Weights of a small GPT-style language model, trained from scratch on English Wikipedia.
Architecture: RMSNorm before each block, rotary positions, no biases in attention or MLP, tied embeddings, capped logits.
Each number is 128 + 24 x the weight over its row's rms, rounded and kept within 0 to 255. Layers, rows and columns count from 0. Numbers have three digits each. The size before them is the row's rms in percent of the matrix's.

# layer 2 MLP down (transposed), 512x192, rms 0.0568, rows 178-202, columns 0-191
097:137086114166106132133105146148115150143155113134167114161146161117132145167159160148159103105147151081128151116124172119113109127142130180135156122124124156143116118130166179163124146115087154140111143134143105097099141140122195132102126139118134167146113128071123115129101115115116113085103142106157101195105125084099160151132095138169122128146143132132130176139123111172149125103129079126146127133153110152172108133124136111126101163129137132146117119144126114131086098142121110135113112131116147114126130106112152080130093154144077126071087087123115081137140130131112116166
102:104130082145107113131087080104124124123152144117174135151147098140136133100119096111126102115152110137134114099116143141136133133101124151136108148114118082092162125178125122141179103100100129133118118110155106153120152142103095117081132162113135188159134121123131149131113104139153105061164132106099128138125106150133157087135092170091117130111137134160155110140143138135155140144130181111158113098110168112144181120170159133130168104123115126130123158113162167130190143105110151134162121124131156119111113123160130110161165135141138097133143131120175179106107150139148171114
096:141130126084119128099162161166117094078125119098135074102057103147085099140095136116137125122115143096118142146132142162094134149106141117111132103125110130122123097111139114128111128151121133145101150098113102131122128105130122172133108148105124145096128115149105120130100166158106171085124140106116119126143112151157114122121110128131170116155165106128130148115151137142105113172108093157082127153151135101095107147117114069088176115121098117146122117107135137118133097160115117162101147092099101111107106101113156129107116081155143176160125122112182179105160144169153154116
104:167136114101115142155127146148152155134180134121115138155145137141149139135114057127122141117124128159096110101081163125113107116094107133130133172122171134101122147106128136143125148129147133133142115134150122117148160089137127082177099123177147115120093122135123141167144135151146123109115088144145144166118122096145131163098165158162119126164138131123120110094111110121144156135131127141104095108117136169153170140126133146114071121155132129129177087127131105110129150113077166190135129152159129126128189134160101135147091131149129161135089122097108173124112155073089140120
095:115118124096110104140128108070136106108138099103138111088164135105133127139143099117159143117146120136121129109148073125099154130138103153137166093116071156083134116147157117161155151125125154146100134161103146105119128153101090129087142147115121078105165177141098122118130110155145141119116112143133087094077116132104129094162095094121157125135111115086119122116164130116094142124152138130083144097100122113115103101121102061123149126129120139156126127115131136118145199136122134100123151139113099097133139061121147159109106108108114122111102113113130141148108149101065135150
076:126086127114146105166165132111100120179142095141120088128118095113127117109121109108135133128095148080137105100145093131143099131099139127152104130125103055127113117105140108144120153126081102080141089109157146170119136102169145144153110147118122105140121115129054116141162132127115107137117085124159125118090178109132142150140121146138116117125086144173178143112101154135110140095126099125143117131146114104106131111160106103136114091083123059153126117111150152114164167099089140117150138132129099138153142136104148135090115131083135137126095161124092120112107103114108125094
103:086134155186169140092141107139134150147132141108133168149139122131146133159089118138169157143126148124130143125160096171144137133155099158131113116106071156126148117115135185093148135106095153122145085116119099153125091174106157123171136123144114113110106097124143149112103143155127098152129137127085107138105147130122170129149118091117106101169105127171096124131078107120157115121132152147128115127148148084129093151136142133077178135074165108121093116141081171122170169115130085165158132132107118143150146118118087115137136114100126163127137109114119146124143134119126119141
096:142145129133198120142112119116125125123153127136096142151127117151117152147141142154142101119116085161114115101100110156128136186168147162102085138110110076154142094090124147105140085110126091155105130119119138166133098136120166103123122120081094092112150126148127105140134158080105122087098111118128145172125169204115197109146118103124134145127128159080124146123148120123104121113107124088120159158141171103149156137118144140134104149122061121161117127143117122131096121117115103125132164126124148140142154146145100135109092137138106142154137119145104130114134091120084097115
108:116100163169113100130140083130099130117136110139119143164109119121207168068132138150126152112119097103123089111090133118089109153080089136131121079141118124098148145093106131146159131148158132110135100126156068126148150124134123138110133109131121104120123132165146120197113132115130148119133105145133137123106121127127119095122105126134148128133145137112096113137132089129103115097107111150154121092109133158099107112126139065141110130107109154113152142146115103066116120139119150142108154117077142140168110110131069170115164113133128089137096082141098151170113108111101128114
107:144118106149139143122125129159154141116141124112123074089092154152098112147133099129127105151149087128154101178123148100128099067077106135138146101165113132106111138156165097155132118130155107121133106166113152138192120145094166133116121126125096103107118152100110153102109173137130089096099143165109117113145089137116085139093161134141105138164148147106162155109134094129119127132146126095126134130151172135084141107110158133113165140178174102128119113125109126132134091144146081125125139101133100141110170151118128081121128138113120108153106114110155155132153064128120120151
089:133096147115121136110116087091104133123154144108156142132072118150186135149148122162074131139137103119168148126129143161109179118114106112102083158103117133124122109168103065143144138119156131112108136118145111101112107117113101132081131118085144132098147120128153153121112103141146126139189108135112133099132118145159117081138152104147129111150114092113110147093113140140170125103123129112134121127131147091136140086128126104110168087118115145126175135087148141120155168091118126108140138128177123123165070133188144133107123118145162100115153131146072158138094134156131144136
103:141160112119147159134129144160130124119147147152116133088132135118118144109071111089114109153081137111121149100134131169140113068119136119114091138131115111124082122113135128168157173133152158143142129135160113146125124086124122130126113147141126078132121123157136089130137092166130111123126125123104126138131140118103149112166170134119131139147117114124103096097160132106107151120143110138108078066145107155086152132103137127103093142134079117102126089117138115113104119099128181120086136099118089156128099130054114123169141157187127142067123135135140163151134084116164123110
113:138134123132142111128118164115144110087115156122130124137145097108097120110144125110133113115082126149104140140121133139136112091128174155112144102116166109108163135111144051112093117113141110081140118148137136158112127164092116129125121112123156116120109113099110094096142148171179130082061145110135186157111130145129164166112152167139152155142141091129137126115091134110054122089094105114103128140107120153114158099105116088149098106106114113137134095114126102143143119124156152128114113127140117169154170132128117153128156153086155139100107090167126121114108103128136125077
109:142179160152107131112149141129146133150124139138127099104122098088131133138118135113103137141107158165141111124150141138120169151121096112150163168143136131134132176131134116150171098163119073146152120093104108139139135108145125144146136155126098179125139127172138161073136100148083182127125124144120145135128076125103112133113119095157120114150135122132063121115134128134193113145120145148089118051179078125145124128098118112147139121107147095126138117126145178146138114141155172086135132155138119091143157158124091155161131148123118146109142141126100114155123156111097123139
098:171146142142166106132123094105104145085151173137139104136113182150171138110094153115131145126109101182128146137129110101115109204128181143123137125105168052129118111136148135132135139135087129099156169133127146121154135132113119125166134150116125131121104148074150148153149116122137148108127176107154138143121133131112108122130131122144081087090131141139098159125104109139130103104153136139185083160137109139123134114101128125097137116127103115122127135114086084080119155148180141123081127117102110107159137160099130111173090134126096144139122143132131119137123094106135155135
102:121096089147113118146142131130116137144096123119145105117116151123110113147120139087143027165088122103100094129095146101098121153092164112114126105137166120133169146155152141096123123145161122133129084185127131121119123114128114122114142122123101118148160109105168102129118150094129113120184125154177151085092155146129146158143159162131123121113128087105144107132133145115121122132142128188099084145130036132151160126109121136106112125122131176118139135105099114130098161133127107096077129140133122162116144129135116096124136175094155145137134133115150118110118107120117122122
099:126132125137092151111144132131147156126118135111125110104116114148111143134125138175109171108180137175154130113131153088108138125175093141117151157125111157127107135136089152129141104134116120147162133108168130147104152131056180170133158174121072115116109131104168148162132159084137124091143112113116137105140092124128146141126082144126112136153104101118163150150134140148136133116153122128134140117106124151129168112120131135122077137139111125097140079164102168145114140106079132150131135088176168157098143098132131114139123125109162160097112099140189114120120126155152090169
101:113204144127114112095160127107118146081116131146110122116087100104125163156115121090140138144139127112150155122134122056124125114135135102165154131135128148116167139138126114107127131116196117108114160115147116175124094108133126131136125123093130125128126087121116137143149180086113125146109150166102102145093127141152113114145132144128134121113101134089101171106077108150155150123122166127132132121093161153097142115117150125160147158157108102146146178100117123122133153102105081112125133146083113067094135121144153134108148135126151166143131123156117125127149169142205098139
096:130100143180170111091159120123124088119143200130137159133118124095110162135165156133156137077153135082134133101122139160143144157092122120122108116118129094099185148145095116090120073144076073122106115107120119115112122083113100134135168137111172101135126136083093144170108136124153145151120124138081140143148114161131147170121117148111111114132129150148079127138098157111147111110080174132137143093121171132107132135137141130112107114134101146141147143121129101053134114129142162125120147125136121117138118091145146121132127128107133126121130119186120130145126120146111106165
109:156132136130099147105192163119114112145149142129137130134095156160149160118150151140151120155145154103102111130174148134164137119131146102121105122183139146153127168100131107116125123156095153156162136147084121167161107153111135144116128099114150098128116101100121113123155108130111139155124063109135111116141119092106118134126151136131128154139101151107181144121180128130063104152089130154140096130150180157073102160123158114161112123141108110147164101168140111168090107101114138126120121143112137136137119112092119158155102114136109086113081131158075123128114112145122151108
079:133150137117141148092098084152105155152112113113095142156114113154107117113117121149086127119095108189111144110145132122153121107175118127151142160178120148127161110149167140183115116131057117091133090172134164111152143132108112101110122106153117113127128101143181127104094147148131134135130155159143096149135149096074123120110167151137152121134119093168073134111141142117138169115130138135169152105076110117128111140174103162150123090137143136112160135139145132136176113110097127122136137136122124107079105156123109122105095145124103101142137118133101106068131127131153129141
110:138093173120114103138131151111121130160137136115123162135121125103112108126084135143147141170164118081115158154145152132144044141102104104124120133138134165147143106104141147163096157154047082116162111119108106107115116146150092126179124114127158157128109128151110153142130074148141107128120148136111125136082115139151150090137118121141101141094119133137135112120150152117124145095114116158073124132119119126079151191141156141155158132123118130127088125103129143135128129136113102138146142103116081092146110094147140124155149115132180124076082138130119134110116157123129100170
095:119129148123168151107112111154075138127112124129142100099127101129129125122148115116099154162117135112156130106146102174114071146065115139074121100085165114120112100099110129120118106117120111126125113148108136122129157140126142162117091140147071158133158132131155125119112188138115138107127157111099139170131064138141142150140139115137119153121151148168107150120123157119147192144118111125188126148114148100131126145118141172131133151174104103153109110122134175130067095148138121123108156173126151168165143139166123133137142114168140127135125128166129097097107096148107120160
110:090126123138086153140132125127114181143113120118152138076116126117080143146078085130131132114137087125115159117106134140147147120120144143134134145102083117153167131126146126159101119135079135122132107139148133115120150138115139145157121157160128125119122109128138125141151110139155112114082127109143131140089156123099117084098121125119109119157125107131105131200105160132171128154072080140145117116134159126131142118136149153078194141119146136119101128148145125119139148161138129106108179118160119128148137101087104092186113111107128171111132122106189131160086146133082159177
091:124172119151129112132122107117097147086108088170090163115119134144133127111162158134127150110138150153138131167092107091125090118094116158123132147149147082193121095106113131161138137132141096098135114128122143154147151124112153129142153088153193110158119074129107150127089122104156152127085128099131083119078137123108148113132117116120102159101183125147123139154123125115161172121118142123113115114125135125119128159142141138104085144158128134103133110155098170127123103131100114144098129124122174108124118186172156134125145197077137123115117121142132125101132167100136139129
# layer 2 MLP gate, 512x192, rms 0.142, rows 179-202, columns 0-191
094:162085126114089119097150163132120123170135131138126104150133108112173121162155173142081122121136150140149130131147112151185101113165155114118131125180095081132117138142136141119147127132143139110100103150097096113132115119148169136124112130101108118134124105144142124108162157114144120117169149087155136178141146122150120125115122122173136129117168110136133133160160076134130141113119127111068132152158162119160153164129121109115116124147109146101145135131148109156126143120106135122136151150196104146120144115175142140125078085191117151123125111114102115174144120148099058101
097:136078136152162132152116102132135134131118135129131137105154149140142160094105111136135083127104128107101122118115118119107121129147111135164113170117115114125092155118095115152109176132150101170108130128103117123144120109128152097151152097128141175139136094134145142166131126120157111123115124114092121126142103119166116108171144155090157137151150107118082152109119124096117137195132079079088128143094121130143192140122160136122151149131154138105151119165161176105128096081115113119106081125192110101109111135107147105111125136148074076120163135129151087132126144175135125120
103:121131123136129109165126146105112096138098134147123118071086105090132145123115119142105092127111120136098108136177139168126156158141134138127116153167094139167148136142144106133084148120136125141093098113123152134138143095156144117093114127106098153158126132161122110163117103184110147176098160099106120123136142117149152089077141100137132095114096143140140158168118141133163069185147192143087126151104099112125126121080147107088092129108127137134154131106113146138132166118100119115119111131166139124139114120131113118135185144084181115105123113096088137103140123132143135110
092:086115158122114134125133104137140116157140145113124109129075117134143151153105134117102148151149144103118125103122131187134128134154146115129141193124149119127115109072118160147140113170117088116166111128135150115178135115145137144166136142119105082127114169118114083148152130129136159127169147102073125176131130136160112104109097120120143106119125132110142148142158101125113109129134080128098136163134126121107091125134161183131131132129119101125093148117108154158184190126146183086108140067126100127123111129134161139103127108099163129138119165152149116102116097177107122106
066:093141080068151140084144112168136131130133094113071125138129125118108134106126127154128116121129143138115158108101154138113131132142154121137135108151143117105151106124091088093148091192145113137149109134133147115105125114117110120154125098134142158138112143084102162128144145138139143132117111118167120146120091182131107162113132111152166126123147151148118079067068135126140123069150120133150133100152154160145133091140130130128147092094133154136180114103140120160140097162145139146123124161136172138097130158102133152112129110113104104193122132144183115142156129121161092149
110:144136189099179121145132157124111172148096081149089091150128121164140095140115130137160138127153124137142086131102128131177132121147137181103110154201157103157119142105103103181129135130140119139106135145119158145198132094147122135140125120138119106141136145126142133110103145121128114065158159108130141136110142083170156119137109158142109159115092125118138177100150120135134106079121109112114136120153123136139116158125097094092146141163129117116177132127139114077194142124146152136172117138131119147121130140092142132104114156119132155149140098144125108119135126105124159114
092:143190112163138141183158153131138130130146149173164146103117103146121155120135129141115095164130114153131144175110127132104140142143099125115113143133145152146103173105133085134121155106124116130155122125103103113138141152123121110136110127124161131143153092113171168115180140120165106150137139099086116141167155078146111147169098113162124144146164060100108149125143155126147143180110135134113163143142129140093101121131092098152152114125123146134112111094109142142146123131152147136106120105159180106132096129073111142168134156151142096152096137091158171157101139127124163125
104:087164152106129116090125134129205105133128170147120154154140112112129133093131110125112111156108154147109161090145139145136211101154128107149089135157121128125104144124151114125087136127141130145128115141123100106177158129149096124132162121109096129104132100102104160110140125130161151124135057112137189093171093145134139136128097115091164128104148124152136115126126120129112123147128136123122133127134149132129114136119154115137099171152155131096131117130093057126135106124103122138158117167102098155144155177116112138116168139122137086162121095111143170136141102171124101102
109:131105173170135108150144105106124141130123157100122163105145156119143139136091123145127111138113154128101158146149131101140124112155131106162185132109113146127089115173098105119152087116137125100095131127151136136138114136162119100145091179118145161091128177134178139109119090095117124086095050138145124115128160113143109104107127107125103151144142127189097103105170127157119114168139090112163132145149149111132167135100099150152132130142125162130164123117103114165122108127109113143117102117104113134098132159086107152118140135152175140095113145138070138086143105116137151117
086:175149149126126141156160071140154159115135127127163116106106110146128103101113105161112169086117140179103140095103133136133117135131128093141139157148143156137152109158110106118109109140118102140093110118148125089112115094160140143083117159142131143116175084108122086155125112145099127183155093085161135123092123132149112120106179111112134143145134099130110133120172150166198114136118143191097098117127131097136118100098163110135130103125099147148110149101122160171122120129151118118128133144109108152112147160110114119134116108097105122103121093094139067135147100118117141105
106:104146139140148105153098156117127139088178130070145131101157157156113162197089139115114108152151163174094114131131104123129126125148096138071117138112121134154111156146126144125127133141126152155124144059113144153166117115107150173127135133120119109123102108141185099130090146127120141134136078118109120117102145100143149131106145120172132080129125128122183148097094098154142138112138100109089122134129156133154146168151089173093132168110151121149140111148114107169143144140077137124138139132118126172135155100112087160147129158121158132141105127110119141122106118134135107097
105:131107115149119117097117104111136140128159136142152116137169106178109119097142092132167153084107131111125152143104137090137132147122147168102183106141111112125161165103140143156187141175136154080131108148115115111166106111107143132132116103169086063138117113131130126111138131133150133117136126133104126113138139130116147120145068073130112095151096097139134126102085099117112139163136128101111084135112089104100133148135110075143144131164113140154099127108132119140122186139145115063122154138128120141101176128127150083124120136134130132113121094112163141130127157184118154112
107:139146099119171106139174079143123127144059127154103090141114117112177142115146156153123139135141113173088123128133114088166148120112123129122156168147113134152120128119123123111150121114140109145081139134126107125113129107159149158122157151094118097130143132129105172137100156110115144139105067164137143126163173165085154133148123104118111158188134154148104155111122138130107121163134091134142102158094181110106146091122097150126122177081136128106149152155143134123136103116114136130107128125092105134069159124111173112123147127128106112121152110138182105124168121126116150120
097:134162143093156114146130120107110124127132151105131127124112153149101128108112130114082137135119135137142186127114106154170168168160107188157122144071127113108105091136123110112203124135132152112129134102120118126127102138126102168108153128124108122144112159139177140156130105102100139116139133130170123083121089137111124090142169117107119152123107098090167151136078099094118120146141123163118140147135166137174141099138112069140104124121137125119114105149113112157136167091114088167143120133165157118164095099121142095106137106154149118173118158130131084121117083126115133138
101:137066116143144143109148101149157094101131141142131139111111138132158108108148166168088182121136138128133112094113112106128148101118084118115156146157104113157140125086119176192178132124115104121102131205106131143136126102153117106102130134152125111139129123135123117164098112126131122133113086108124173143111106104144142095124143098114093123143156070142119130173112116141120148132146120163120124125122104074139097108194128142115114154141138142140098183142124109130157127111142077155090126146162161143145139121102154122135109158161154120150145128103143126119180118132157114103
094:146154144095118139116151147108159132130129136125138165157070131116126135116093106135106094147135142128157106129155131135150140088117115092091115137100111116173120165116131129144099114122123213158109134114135083135145157130128154114145149097122169088102094138109142091133116137164117138108155101129113115130112093167094138159165087094148170134168138123141132118125153160120103149122164090095130122153135117129110097111116128119107161130084092144137119129117110125157167128112169125083123135174127121111102130092150123120121121130098118131081150075121126080118185139154137159084
097:120161092123116098171124074122106120136111152132163133134149149133129087116155161137163112116096127152119156117125111140102147106148194146123109112128152133136124160116134110122126149129124118112079106110137126094149127127142149137136075117089128073135144128091123105089090163095130090098115102116134093122156105132173135160101133112112146095095103199091175125141134146123129130126137135118151137098116109113130063139122147101174094152145092128118078129151143141135143100118116146129122129083117112161150110115123156123124121177133167114129112103122164122145069114093157123119
100:174158123118142125164157117093121103145150161172138151143122146115147153127116151136068123151121093127165123178071142127166151132144101120108141134171146164088120112090154124130101117107094153119110140114113134199197116143136151134115128141122149152172158141083122121139151070142136135105117096142091140123125139124148111174130118122102123166164120101108128144137167155140150131134119121107105117129103140153162116110127148107111145130124122120126133095125122134095133127085131137079108136172146149146150174097169094156160144113127128131164147101077115140103167137141132141134
110:137135104143130110137105146164089116162129108082089073162096138132098121120098135131170105160106148140126069138159152087167177153170123124114105127124168108175143160160169146109143119118161137121109132105131123136135131140117123122144157090147126137162136141130154118207121152107176122081128108105120182116102141146110128119137161097123113116140109114124173106117130141086118112107108122126127110117111135167167140166136109132120122124094130162164111125126158113169114138136155140095136149127110126123114149136120145159117125206100154127147130081136113131137130145147156102150
071:116148092129158138179126174173112135144144134182133124121159116138093133122123152131125155135141100131099141136125140148125146112104121112150104140102130130174169138116128117149110113139112110156114130109150116119148142084142117162134130133110110119156174154085090132138114124076155151128142135133114106138092151174141152088119138099104065146146109076122117122142132135106120120134122090132132083161122131083102096160115170126106139111131138146162063142095124114136120183180123118130133150091152132090117148157113156133132132130134156073106118137132210100139141104145130126153
110:105137126130117116095108121123094106146145080156114109155101139106126126154116088169172146112112114071105125121113152164118130149089135151120195153123174132106086135114133156119185177096113151093092155089158082129101099126137152125133113091105115120135122148147146122123141142087132113114134095111134078163104136141153136144167117111142065116145085124108147126121145126119104121120116117135131118117119138174136141143166110127069113113114143124153111139116151138105146087150137104112157105159158129177130107136135128119169115115141136138144141088096154090103092095119107132159
084:140151118145137209120151099135132177149091186075095115103170111116136133110149123117124103160133149163131104126101080132183153115081140155140147128112120130138140111108119104119101137163179162146152127098136144109126109134120155119165095132130113127138126126119090161139108112162119134143126124113153139157122083142144159142104106118138123076131155163137145136127162130110144163090144077110116109135128106161115146145109135079089174135129148117125120154141128133117076137095090112099128141156183148099118153123090134126093100120126121149131136132124151090122156113096136131092
105:154147172145083171141131095128135141150141129115132100129096101164159112091139102125095153116114105138132089137097118124133161114119133154134115149136108167126143171136183141067107100120113127142140155119118156123168107149136149103128075137125118158122127110108135145104109127092137113142139156107140160128087131109155143109139121096117112141174083163143172175148138139123161106156124107124147139119128091124117113146103120173095156111144177083128104126130179091099162109131096125127139102163164138104167162112124146138144125138141202102116131097133109108115112100123095133105
091:152107078135106104134102110102125142121113121147134107156175171114170123167125141124144134135138123128102169112134099110155133133158123154111122176131110109085121119120159089159140118133124144155119111123103131128173117172114120119111071119124110164109174119125133132157134082105140139114144174152113158143136111128082126127152085123182136088105143147167106158150146162138194111177150087097141160131158118142142147089165121135130123129153131121172125096150095147146145114078145160128141128120149134125140112120176125116130071093088129117115125120101119161141143129161125118107
# layer 2 MLP up, 512x192, rms 0.143, rows 179-202, columns 0-191
102:129147167149135103135134125077097123171126100126109136126135086142173120112116096126113129130098141135135113145135127159140100160168107127114168143121095148146111130132153121088128114143088164157146133189110158097132116154151167157136149143152120114138129113164095076130151150105111161135130119117131152150078148132119166149134096125128158141076136107132130153133144100096091147112132138139134155171104140117099092142095058133170149121132157118125162114102142117095126120109093130127107152177106126091118133113110111122158115093163109134103146093097107097176136113165096101100
089:134160146136108128110106087127129150158111091141118096144105142142105089158120096117091112091093102170139118147140155142140124110118123149148172125142112150137127126180092165116108080160154122090128147121158113156121128144137089107129128096102092154138081191118127137147162140125150097121147161172174114102132168132150099082127106131137125125105122176130129163150123107128151175098121168132160114128145078090123094139138125154142140119114141090154123149141103126116123143154155115109139144108181149090136133137113151150107150159130149145148101118090119149090117088105110095112
103:129130160085164108158183122101112136115097071189138125122090097143113104103112112137133120143130079121145180120154138142131130092122141109149121144128096114127109081102099130079181128087092120100124137122127115150144092125153146163149133120100115115125151127133131167105146119112118110058134139120125133122140118132130141155158117153131151151108159105118124148129116146171156150114156123153117142141148126098116157102133110122122187095069123133115107106122095156108118125083126149164144168155075132130093125111119131127117146125094151140120140107133148110120164108175130068124
098:123077109127113154140133145120115132104147103078131127125138122148108122119129085109136103131153156079142123153118119102100135137097129134156124113118130114132097140161125133172146099119151172131136126161099088103122095127105140132174103149149118160146156109102146110167152168135084122099142141115153137086114087143129124122111118148115141127131107114104083173113129132118128124151114100073127194115129074114123157137105161134151145117184108084110106130131102153067121135139130126144130127104131153095171105116114098151145135146153054143102143152130170125163147162106144148090
075:139114081112128156099141107159162131122149123111098108156117133121144119122174190149172108145111133099144143140101151169141125136128158151166081125120162084125125112129115118095114094151113177181145121132157172153135093081100116114130121092115109137138131111111130115105105084150156075113129141136124139116151085146108103149138111122121143146119118130110161123084100125151127123131138149097105144100100117129127143130124117081104136136068126123150153155094164089113122157111153117142123124175171164157112122131113118184137135117138149117165152116106159085124145104166133146168
108:118084152114142162136116145095135167133108073111145193126159115132099122114151147110105098148141139142119101131147127118142089153115121111077139133128162123153154135121128146119128129111179133128103099112120141108100132180127153147123161145182127124138131115164147097141122138128128102112187122131132110136124118127147165111162135125123148114151124102119090145090135185102115145168146153110086112160141113137116152158132118141142104125124124127141113171148127157142154120112168112108158161118099124095143113187129141139127138117164169196142167073108112112158099144088151122176
097:147122096107148126140111150132136154115139076138142193156129105128141189116128153118162134109083155104152102130161103150140116166112140099159061167154148137105102135150175174160156125114118133114129124134127135139102124127149125102120144073139111126117129110110129094126097113144154127146171151100124083092158131173083140126094128150142123181136142120136144109125123136093117140137153168131112067132111141172158126125105129088144107132127139138123152117104055134146123133102151153136133157141131113128125094166137138119179122127122123118119099115149099136130145183159137150135
112:125093117087123147128170155123133114101148146103127099056148134138102142122130094129138110110126173160143116152098104147130136159170130106149188127129121132144139130138119158145136114128121107131100129129129117137109133131166124118154147118111148074134173120171117172145105103065146133139145157117162169139108166165102132145133120097147087138144115123198161112148166154138118118132132112146137164146079110107132119152115096114144168153165124131097136147164185135131146123126162122126133093152133107150118149089121137072167109100134120121126099121115115118140144126077158115091
104:123132149123154130119134125099121138122159105121135135145127102093092139146059144125159133134166120127098149156171139124163101150121158112133160147125138105102089101142111167117121124147163130133094136135138125187139142151146099152181160148087100083124098128147130101114128104081124112132067155118098142150147139126132149146175150136114102100094129156114126111111106158129138116104114130126119194136121148100126104166146074118144096109131146114110125146083136137125134124068091116080118107138097147091151165121129146111114138133200144122114147147096128125124098147127091140138
090:134136158156144104138140124100139133126090126123180122135171145106129139156171104112125127160111165136134103114139125126099133172134134147119117127159142130094121170110121141135118140138102120141170134088079135140122151129132166104170132144126103148171133113114126132160128159126141127156109123102167118148113117150098126166115111143136130151116135138129160089145091137105096160133067163111120140101132133155119097170172179147133092107077138116159098081093135133148125131136136132113122100159116146146147174113079121118127129123122065149109115107087143073120149182082128167099
102:129108118119142101121082109112177124109057115143118112135121098131140148087121093127108148107102071111162139150134147119117126100128116116169113140162119092126132146114089140113123117154138104091086157147139128138105152127138128101109156143138153130136128080135129122143130117161127122100094138116130134117140110161156120124108110160110143120140123093135087104111062151141118158125104101126109115139087168122125139132145131135082139156093171122163153119088083137089097153121192149071146150172158074115161140110140098140161118121141110076126147152120123131112160132125105097125
110:151114131116085108146139099182149142137139134128199129133133133114166126121115134094088160139120104118138093151143186133083146084152130092113114082107142082131148125103125138128117146111129133140140137130161149120115142141146098130089138154095146085186141114121116125112140119168147139150142094144147110092142127124116059119126115132118149120176148142185089113126129157161171103110147145150121142129121084133144115116109105135095152099101136097100088102143128130133151135109161147089140144101118119157128108127116139131099154120151128057157110144123111144140132085106176139119
112:122141152153139121155083155150121080114125135138126143100122148117135161080097131160153133116146103178126121141106106130144135142131109116128149061126080130104155129131149083112146148137153146164099183157109142141121137101120114134102134085123119135117128165148128134074132152114146137150113135134155135091134137159114134153147136118087119133131146123154157163057134138108133111164126106088114143098118100145151091114121111129120127089123092139115153119090121109109110152182197130141125109192096150111101111175118117112128134119131114132154145087130125172133096128168092102138
099:135115119131176136157174118106102132139123146139083145117177108161155153116141140164113118140133120165144122178171112138116143141096135141167154151132136132123117155154097134132065098091133104112160115132113114140133103149117160149147157112117107143114102154142120116103122115134136114158115112078050158141112120122085107121132130167118120111150122131172103133136118117122122125130144107112124137185103168102108124129104170105138117143088150102102146153119074107201090133142149164130147157131145151123109104106149153181126117113147130152082097114147097129138147117119159141163
103:079144117063119134128135115113122172115097096141105140118140110136136143118111094161112147101116147110158158120157105129118179155108159139106113151107166083138156133096130164101139140148126154140141122087145158115133185127151106101164140122117199088099094152122108108138123173163131135155152124086125103127095171148111120120125156139110142114125170176161112072105104147165115130164132152132148127156113135083104112127143101113094155135150114123144099113123121104106129118138137120108126121091168119120119125137122098161123128115164132138115102096154144141140186151160160132113
095:111139145127147140107144172154147116141098109149114114150090112163112080137143131136127146125110168143124099118151137126106164121097093139159141133113150149112137102145156132134099122128086128081109141138081145124152155120163160072106104098159156124179127150091112153126135144139107089107136150116099146088118099116119128114090140138118127151108147116117105121105138137129097101114160108146108146117182084096150087131126087160109161103140117168115166104123135143122107108138095120100160106126115124106192120085072143121134119139123059148094141129113097113169124089137142142117
096:148142113127145088119119151142145135140144089115121119107126143164142145113105146122132133148169137168074115102156102104131096128124061124121190123144131116096160104140095143113117080159110157181163120135076124153137083151108133145110137138189134164122143118127171132091126113143168147137120128149146137148154097103119154114140101145172144145129164119122102108109136148127141141124182138133112104146146139175138148125103088156099139122143162097152115137110177086143114165097103175150127132117168116118123098105116100146145137096140109128135079117137109122096122102152126156144
097:135147129160151119145096140120138123122077154148118082169133165117113140121155135105115114139145135147132125120130117126140117124166111162098147159126150097156130133143162118125151054141138140139153162131103071152144099110181143102102140151132089129103169140120130126089121140132151078091085090092138072093151149120137121115141141130133119162090123159156129087116138107112117126123175068141114124097078104091097112114146074081147106112138122100109148157122120159140128140117132124135133127152122100123109126137126125116116132138145098119081081128103110162130080109129157153109
112:121128109131122172123084113148174112134117131084129129132143086143181128140125135080143125114096087093151160158100073177127124109128141114121186138124107096119128121162066124099096164098177094137122120132120141116100122118160112131117148125132183157092113100130149113102113095142117112093132187130134119144136138137153131155153122149130133090134084127161121113103090166146081117158135101123161174123121132142177124103169122152123112147101103139117094134153128140107092168142095137119103124112150145108130136150140130115142101149176124110129141112114140108121134151088125147129
079:119112150128145124121176144129122135128118151128136156166157099118122126150135146160174143147103111160112135139128154136120135137144125157077114173162129147155172115100136112147110105143113084120112097131141095132120126075098129165121138099167191130162175144157122147133100149095176141135117107134136116096138138160109158170132134049131137159131145100090137127169150083119131167117152124119127118155124151065123130144147126112127150160111138140129068154108135143145113139135112106106116159161158109077093175151135169121123133105150110120124100115106148124139133112138128086142
104:156122124148107133172141103101142125166133128141136102116150138123093163121139109112163158148174149147159157144115121119124158101132125105139123118112108093126151121113124120156167122117152121102102134130134108065067118123141177146083128143140147152130116148140114117101112105080113133147099166143168136160112136120158106121120084122165089103111107115103111129129125132141164095120138095194107091159155095157182115147105132150175141107106104169143151129107136119105169140111125087102162130102136120118109127133099143114090139105110166155140126123139178087150103102143151124086
080:110155098097181117087128125085096120116167076129176139153128166144122113077125144105137139078088139147143154169153136118137113113155125147129129126131127099097119123161175103168156123147089109089116115069084110147111127135112118181125138128119123098091124180147076091103164130123136125139138102126130127123156134131147119129155184141126150153121124108167139125142124146080129099176092137132132131146109155123144135118123118167159121138112141157109153123074124127134165115114140139114150135145110105132104153121136096132151150125124144125141153139097118145194120132180139130131
115:113059119110097145137098093129179105117135109166088094148104125107161118152126104133124123110149087144158129101121135128108110124119127155103148115128124107138126122171100124113148094157142141076148157140147134115127108121127138101159137093110140129159103087139139160091154158148131118177152115130097130136109131168128122158146143134148092165106118150145143087093110192104127099094163129122123137147119106143140133113109096087145112131121073115144099106149124140166145142159132161149147118141159113089129131112181086069115101114160163105084105146108140125115117119147113156102
090:131119112145108091135168142163148091125145149156092159126129119181118156173125138170135112150147130122162127115106138119142125120118167096147089151146112152121145123111104125126124148108117143173114064142140170060105155103112115091153102097115131150173133149099150098115146123125132153181148154145098090129145141127094132135158151096156125122121088142133107116140121137159164140069132111122114137138094150124154099164076097117113145138102153107155109135146166111130142124070135101171102112134177141156119100134149116130106104124089119119156125110154128137113164147112117145105